config = dict(
    num_attention_heads=6,
    bias='all',
    tie_word_embeddings=False,
    optimizer='muon_variant',
    lr_head=0.00774,
    final_lr_fraction=0.1,
    max_steps=10404,
)
Each number is 200 + 40 x the weight over its row's rms, rounded and kept within 0 to 999. Layers, rows and columns count from 0. The size before them is the row's rms in percent of the matrix's.

# up: layer 9 MLP up, 768x192, rms 0.155, rows 741-767, columns 0-63
# down: layer 9 MLP down (transposed), 768x192, rms 0.154, rows 741-767, columns 0-63
up741,100,219,263,182,197,216,189,239,246,197,254,234,225,199,215,179,159,174,158,259,157,150,240,164,178,232,186,123,145,200,244,187,172,142,243,184,177,265,226,178,173,210,229,229,153,254,225,242,188,215,151,200,204,119,216,107,172,212,202,196,174,149,154,199,180
down741,093,197,199,208,179,228,179,191,182,221,270,182,213,217,222,268,164,227,184,183,229,160,183,211,201,206,209,227,163,194,162,196,225,188,201,216,159,209,211,174,232,186,224,242,182,236,281,227,238,158,235,191,238,178,214,129,197,199,186,166,289,258,177,146,178
up742,110,195,231,256,201,211,184,84,248,153,147,178,241,259,163,151,202,124,188,214,165,292,152,187,282,267,173,177,156,175,175,137,207,188,180,182,203,198,189,158,201,202,240,227,197,221,221,175,237,196,152,192,224,200,244,208,231,182,216,224,106,230,204,281,206
down742,108,217,204,160,214,213,182,182,209,202,261,243,102,201,191,212,153,230,247,213,208,233,158,204,258,292,161,158,173,270,270,220,264,152,204,192,175,196,221,182,268,263,187,262,216,204,190,257,198,152,164,130,224,259,132,220,167,183,205,182,180,218,193,222,158
up743,106,196,160,264,136,240,220,345,208,167,273,182,169,244,218,267,184,146,226,159,237,174,182,199,154,210,193,216,206,185,261,219,227,218,253,227,151,276,138,242,154,203,190,162,233,148,212,253,246,163,174,200,163,193,160,177,232,133,161,194,166,197,133,229,236
down743,100,195,246,152,162,238,246,186,202,166,275,180,194,158,96,195,201,185,234,217,182,127,126,170,158,232,189,259,148,205,123,223,206,121,217,161,189,186,148,276,142,167,240,218,115,194,200,176,262,160,194,195,212,184,248,223,230,135,205,233,141,242,186,262,239
up744,094,225,208,174,227,231,177,194,200,134,192,240,158,168,172,187,235,167,263,242,156,272,209,251,243,181,195,127,260,242,286,166,235,175,218,223,184,267,217,244,167,186,181,237,243,231,179,187,149,262,232,170,143,252,171,214,157,196,163,211,235,236,184,193,126
down744,095,231,231,206,173,220,205,235,250,150,196,177,176,158,174,128,116,213,217,157,209,185,241,124,209,151,210,154,278,270,190,223,136,177,206,217,230,120,330,214,146,236,180,148,136,240,210,264,176,239,213,188,182,155,234,199,217,178,154,200,202,273,233,216,201
up745,103,184,188,188,210,245,232,152,162,203,176,200,155,189,218,76,264,309,206,215,142,232,175,206,255,181,224,188,196,198,209,168,181,218,193,187,233,231,220,202,206,216,140,149,196,193,188,164,137,230,181,189,250,178,200,184,216,172,194,212,191,183,239,198,215
down745,100,210,278,163,210,261,263,182,164,259,270,154,223,169,160,269,249,192,207,198,246,216,216,157,260,191,268,255,185,196,207,143,203,182,224,219,160,148,207,204,256,178,183,183,232,189,143,201,231,210,213,196,225,214,142,202,182,220,204,299,147,188,210,164,273
up746,101,180,183,167,239,218,205,225,134,204,180,209,205,93,154,228,283,167,213,189,201,150,181,237,203,157,171,179,159,153,197,184,175,250,191,202,116,252,139,178,270,161,244,235,145,203,214,296,178,204,187,229,202,181,260,213,168,265,204,254,176,203,175,208,201
down746,099,248,234,148,187,232,208,166,115,223,233,209,238,229,263,135,200,88,184,178,208,210,140,282,210,208,150,173,149,190,179,235,228,154,103,283,263,239,205,215,201,191,174,130,197,188,213,229,198,176,179,256,261,193,239,169,171,209,161,200,210,152,242,194,237
up747,096,164,201,223,235,192,213,234,166,194,175,206,184,133,202,196,181,116,112,206,172,185,204,108,270,251,282,160,261,245,215,223,215,113,174,222,157,240,170,188,163,171,277,178,165,175,174,249,183,256,184,233,170,252,296,218,217,261,167,221,139,274,164,207,175
down747,096,253,241,265,173,121,187,229,292,131,184,184,228,238,201,221,233,166,240,103,183,238,235,143,156,194,158,255,188,113,167,259,190,164,200,256,203,185,153,239,192,191,218,194,201,241,130,175,226,210,192,149,123,139,230,152,165,169,150,177,244,207,246,234,230
up748,105,180,170,158,168,138,253,157,252,157,165,282,209,226,158,180,157,189,289,240,221,209,203,241,256,139,175,236,235,187,242,190,162,121,246,155,237,222,146,195,256,198,226,140,188,207,184,222,194,167,185,243,205,198,302,263,196,198,127,165,219,173,153,167,190
down748,095,169,206,212,295,144,180,158,266,165,180,171,193,182,112,122,236,251,161,214,237,232,184,153,226,183,191,221,163,243,178,192,147,217,160,188,194,237,191,165,174,286,170,200,198,200,267,139,220,205,192,189,227,251,141,182,232,172,206,221,159,157,159,175,248
up749,089,315,188,252,249,154,238,214,162,166,164,215,230,202,123,159,189,143,188,175,167,189,194,227,153,100,95,179,180,200,189,174,214,223,122,255,199,257,156,220,261,244,249,217,228,222,232,226,269,173,181,118,257,239,178,260,156,195,209,168,144,128,271,242,195
down749,084,134,256,290,208,191,208,191,97,177,198,199,240,243,218,190,112,195,204,130,250,217,187,232,233,253,216,200,191,258,167,183,208,178,223,205,174,182,163,160,206,111,205,247,242,185,161,163,157,193,148,184,172,227,252,192,189,236,131,213,235,204,151,184,211
up750,104,229,241,193,211,159,226,141,205,157,77,135,174,181,171,134,206,148,168,177,213,215,190,196,206,226,174,215,230,223,216,202,153,192,232,190,236,181,166,158,256,194,189,245,188,169,283,260,235,85,262,219,196,129,197,215,171,202,168,219,264,175,267,211,202
down750,100,235,223,235,220,264,184,163,168,237,176,177,143,247,231,256,192,267,228,251,208,214,155,180,173,230,211,172,187,186,212,261,218,239,190,152,190,204,209,182,191,222,185,215,215,239,241,131,180,162,180,187,190,196,186,147,298,184,219,158,219,231,172,248,202
up751,103,153,162,139,167,243,201,231,187,114,189,186,224,187,210,135,279,277,203,156,244,171,135,226,231,192,263,215,264,224,237,261,163,219,220,163,224,192,178,124,203,100,201,251,230,176,161,181,225,212,208,213,93,138,232,251,217,230,154,222,184,239,265,201,144
down751,102,179,215,201,145,204,181,207,161,216,205,196,212,143,193,205,243,215,200,211,208,151,162,221,251,172,226,165,205,191,232,216,207,172,265,157,163,277,205,240,186,244,168,194,248,187,217,217,175,166,164,244,253,190,169,207,222,281,260,233,157,247,172,214,206
up752,105,217,320,196,109,139,201,196,214,189,220,169,193,159,218,231,135,184,209,216,190,202,198,208,231,166,172,238,266,192,250,130,299,159,112,175,181,211,241,209,144,167,237,155,269,191,212,248,295,178,160,237,206,112,167,152,233,164,212,192,225,213,167,262,184
down752,105,263,189,205,268,178,228,185,207,210,216,193,114,91,166,223,216,252,174,154,170,161,235,223,196,264,183,162,214,126,130,151,230,181,193,183,180,145,133,230,233,155,153,305,182,207,258,191,168,234,228,152,237,172,234,234,213,228,235,169,247,175,186,181,166
up753,086,152,160,218,216,219,259,114,226,223,222,259,226,162,207,129,237,208,160,166,199,205,233,206,242,193,211,124,191,194,207,266,253,146,229,175,199,178,217,230,164,209,249,239,176,239,123,151,119,261,273,209,221,207,157,253,215,247,242,171,214,199,220,186,210
down753,090,263,160,211,273,190,133,282,215,152,177,167,114,216,198,243,156,137,219,151,230,164,185,166,182,211,243,178,152,231,196,210,178,251,255,246,188,158,196,139,230,180,233,207,228,249,281,256,244,199,232,235,164,160,197,190,242,179,225,210,195,164,181,155,124
up754,108,219,211,224,242,233,126,236,210,180,105,138,136,230,235,216,211,160,262,125,164,210,358,210,207,200,170,219,162,195,180,200,221,218,204,137,214,197,230,239,210,199,264,158,229,209,213,184,139,206,165,179,243,216,222,125,184,169,163,181,197,252,255,182,249
down754,109,202,155,123,294,168,259,204,217,184,194,203,225,162,193,166,187,294,183,195,144,275,208,242,197,181,203,198,203,217,188,226,150,220,243,274,222,168,226,233,225,237,133,240,133,218,240,216,250,141,188,178,239,157,149,129,176,215,184,249,228,157,231,199,207
up755,110,180,249,205,178,243,221,200,177,159,180,256,272,188,172,154,155,201,212,328,167,174,193,234,211,147,205,233,238,162,162,227,189,142,222,238,177,186,197,255,179,234,203,221,146,212,182,189,213,152,217,178,216,205,189,201,222,209,142,168,216,188,311,213,262
down755,111,228,188,239,166,155,154,214,266,201,234,148,159,263,244,274,214,144,167,180,206,168,163,197,240,221,148,189,167,188,238,188,201,195,240,129,213,248,207,207,251,149,171,199,149,171,197,224,292,197,153,130,115,151,163,149,250,270,208,226,239,207,220,136,141
up756,104,180,207,213,200,218,232,214,243,167,175,164,220,167,209,208,110,202,237,237,269,164,184,194,204,239,240,283,170,207,228,167,243,191,221,169,162,191,194,158,232,217,211,98,137,159,203,75,201,153,176,320,217,240,208,225,196,171,154,145,303,292,163,182,143
down756,111,216,167,187,215,208,224,160,224,175,114,167,195,206,231,242,199,163,163,256,150,202,238,161,247,201,149,212,214,187,246,192,211,180,172,197,236,212,267,257,227,185,267,110,145,197,216,184,240,266,257,150,149,179,172,239,194,168,225,162,165,203,153,167,212
up757,087,180,194,181,253,235,185,265,203,199,225,207,236,235,226,169,112,231,220,141,221,169,228,96,118,155,302,161,227,144,128,197,234,155,206,156,219,291,191,214,149,247,216,191,221,146,190,227,120,221,176,191,239,199,286,217,220,151,204,289,253,160,219,173,163
down757,085,176,213,206,174,133,221,174,185,261,150,185,219,146,165,172,139,211,185,277,219,204,243,223,239,167,131,237,200,201,229,234,184,224,114,290,197,141,228,182,264,211,201,156,211,236,201,200,210,270,269,245,184,217,367,149,177,217,215,147,139,203,267,208,198
up758,106,202,164,211,246,160,205,188,263,194,183,175,162,180,234,121,208,129,163,201,193,163,194,207,219,172,245,142,230,233,226,196,169,226,167,269,197,168,239,187,235,202,85,256,225,209,185,198,184,177,199,228,220,188,217,175,159,225,176,211,215,189,271,136,255
down758,109,209,175,124,127,163,201,205,167,249,189,180,183,169,201,244,126,244,207,248,221,122,268,190,176,185,169,181,207,221,169,228,262,237,205,201,249,174,206,219,274,181,253,272,209,175,240,240,237,153,260,190,198,227,267,162,249,207,175,162,192,137,198,243,147
up759,092,113,256,165,154,127,231,226,163,213,230,285,192,143,221,278,126,153,262,199,245,249,260,233,165,201,243,173,152,181,196,237,287,195,219,172,149,160,166,222,215,209,189,243,163,196,202,224,205,183,232,163,175,178,162,202,241,203,186,183,193,134,164,209,164
down759,098,156,227,238,196,196,269,231,192,205,255,237,167,170,202,284,173,138,195,206,219,231,224,186,205,134,230,143,195,254,187,211,182,147,200,213,205,239,183,209,210,177,197,177,227,207,162,178,205,132,121,222,188,172,195,207,172,156,217,233,159,59,171,139,215
up760,104,204,167,236,178,222,174,114,178,194,183,139,186,184,217,190,116,260,119,323,296,205,185,241,222,220,141,232,229,231,223,278,207,219,196,241,187,132,185,120,192,225,170,184,189,242,156,222,208,139,230,158,158,184,249,207,139,185,185,259,164,248,247,178,272
down760,100,215,182,190,185,171,224,217,250,223,221,194,198,225,237,163,207,195,202,194,214,262,163,146,214,191,184,186,123,197,172,202,229,231,198,189,239,246,254,279,216,196,160,163,201,173,218,107,200,231,197,212,155,213,201,178,113,144,217,241,107,206,311,164,201
up761,103,140,216,182,228,237,217,236,213,151,245,242,221,155,173,236,234,232,214,200,163,207,198,142,197,126,169,240,162,199,270,196,220,259,220,191,130,180,157,239,249,190,180,225,244,154,275,191,266,143,158,158,171,181,187,192,213,142,150,274,229,142,178,184,216
down761,102,217,182,199,238,135,324,151,241,205,212,260,171,227,192,153,194,163,187,200,236,167,209,241,142,199,190,252,166,167,214,166,175,204,205,239,209,222,175,159,230,211,186,147,165,223,134,194,212,351,184,244,166,169,223,260,273,229,220,213,136,100,191,177,180
up762,104,224,251,228,200,220,169,162,221,244,120,213,185,223,185,208,199,228,117,131,240,234,241,242,183,170,157,183,222,182,224,226,168,233,231,175,203,156,188,201,244,208,148,257,267,232,249,252,140,190,219,129,219,182,207,90,182,250,220,88,174,214,238,265,150
down762,108,236,206,141,271,148,195,192,235,198,222,260,201,248,193,236,153,244,218,225,140,240,150,165,226,177,155,139,185,218,243,243,193,231,226,186,278,242,170,186,234,197,227,238,178,198,166,251,180,188,154,196,204,169,157,295,246,231,157,173,158,259,155,220,216
up763,103,243,151,205,190,221,122,159,188,166,166,224,243,231,158,238,199,147,210,191,203,188,171,154,184,164,172,237,158,174,208,208,194,256,309,181,196,169,194,229,226,243,198,157,238,208,129,227,222,214,193,190,168,192,249,230,152,210,152,113,207,156,251,186,174
down763,111,156,224,293,240,163,114,203,179,150,211,187,172,254,248,217,98,201,193,164,142,162,156,156,157,197,155,180,288,230,215,221,228,240,201,183,145,197,249,191,283,244,241,233,132,243,259,314,204,200,220,210,207,224,168,213,199,222,252,178,246,216,219,215,208
up764,082,240,196,208,126,214,220,118,245,295,193,213,172,203,201,231,133,217,246,169,135,249,234,162,82,193,281,204,225,270,145,131,280,241,189,141,112,235,155,209,161,202,212,222,209,179,173,186,173,219,245,181,241,258,146,193,168,262,179,225,184,182,213,230,252
down764,072,143,136,266,213,156,145,256,187,151,217,178,207,157,179,187,230,117,101,176,236,205,237,234,226,226,126,269,206,93,269,240,181,168,244,225,260,120,220,159,206,237,140,206,246,211,203,148,115,203,150,204,235,236,239,200,257,221,265,143,232,156,256,210,189
up765,099,163,189,210,200,204,259,172,199,190,205,183,225,188,203,116,223,143,218,193,132,221,221,159,226,227,157,306,268,162,209,206,191,203,157,272,214,147,156,206,168,133,186,194,216,198,200,226,177,185,251,270,183,232,268,262,239,162,205,183,188,182,183,202,270
down765,093,194,176,241,187,194,259,254,199,164,223,236,164,232,218,256,192,192,174,126,153,231,217,229,178,159,196,182,162,230,161,144,315,186,218,222,209,233,192,211,212,89,215,224,187,180,200,254,169,167,170,262,182,129,292,164,204,221,277,226,181,157,206,220,164
up766,100,187,116,166,178,264,246,176,243,234,167,171,195,121,175,191,186,225,210,224,161,254,224,221,229,198,156,213,200,267,224,186,217,201,198,215,152,206,243,216,141,220,217,131,197,202,254,191,272,232,196,206,178,163,217,180,209,202,199,198,176,270,304,134,222
down766,105,188,189,211,154,184,189,170,157,237,124,161,180,288,203,181,218,219,195,201,257,269,204,107,182,228,232,211,166,187,237,192,159,205,281,150,179,158,190,204,239,234,225,195,250,166,252,234,146,205,174,207,187,207,263,215,190,147,186,194,245,284,202,215,169
up767,083,193,187,195,207,153,252,191,270,196,199,181,232,154,230,179,214,158,251,240,161,191,200,208,259,169,142,230,151,238,240,177,183,131,232,152,143,230,170,163,173,192,202,190,182,206,187,109,191,194,181,208,211,255,199,125,263,232,234,285,192,264,183,222,227
down767,084,266,176,225,198,254,157,251,203,212,207,260,180,163,246,229,213,107,137,220,271,241,147,195,190,167,182,235,205,205,163,245,233,131,233,177,195,140,225,145,236,237,176,190,249,216,258,170,187,182,235,188,242,229,217,190,221,234,181,255,181,155,158,235,180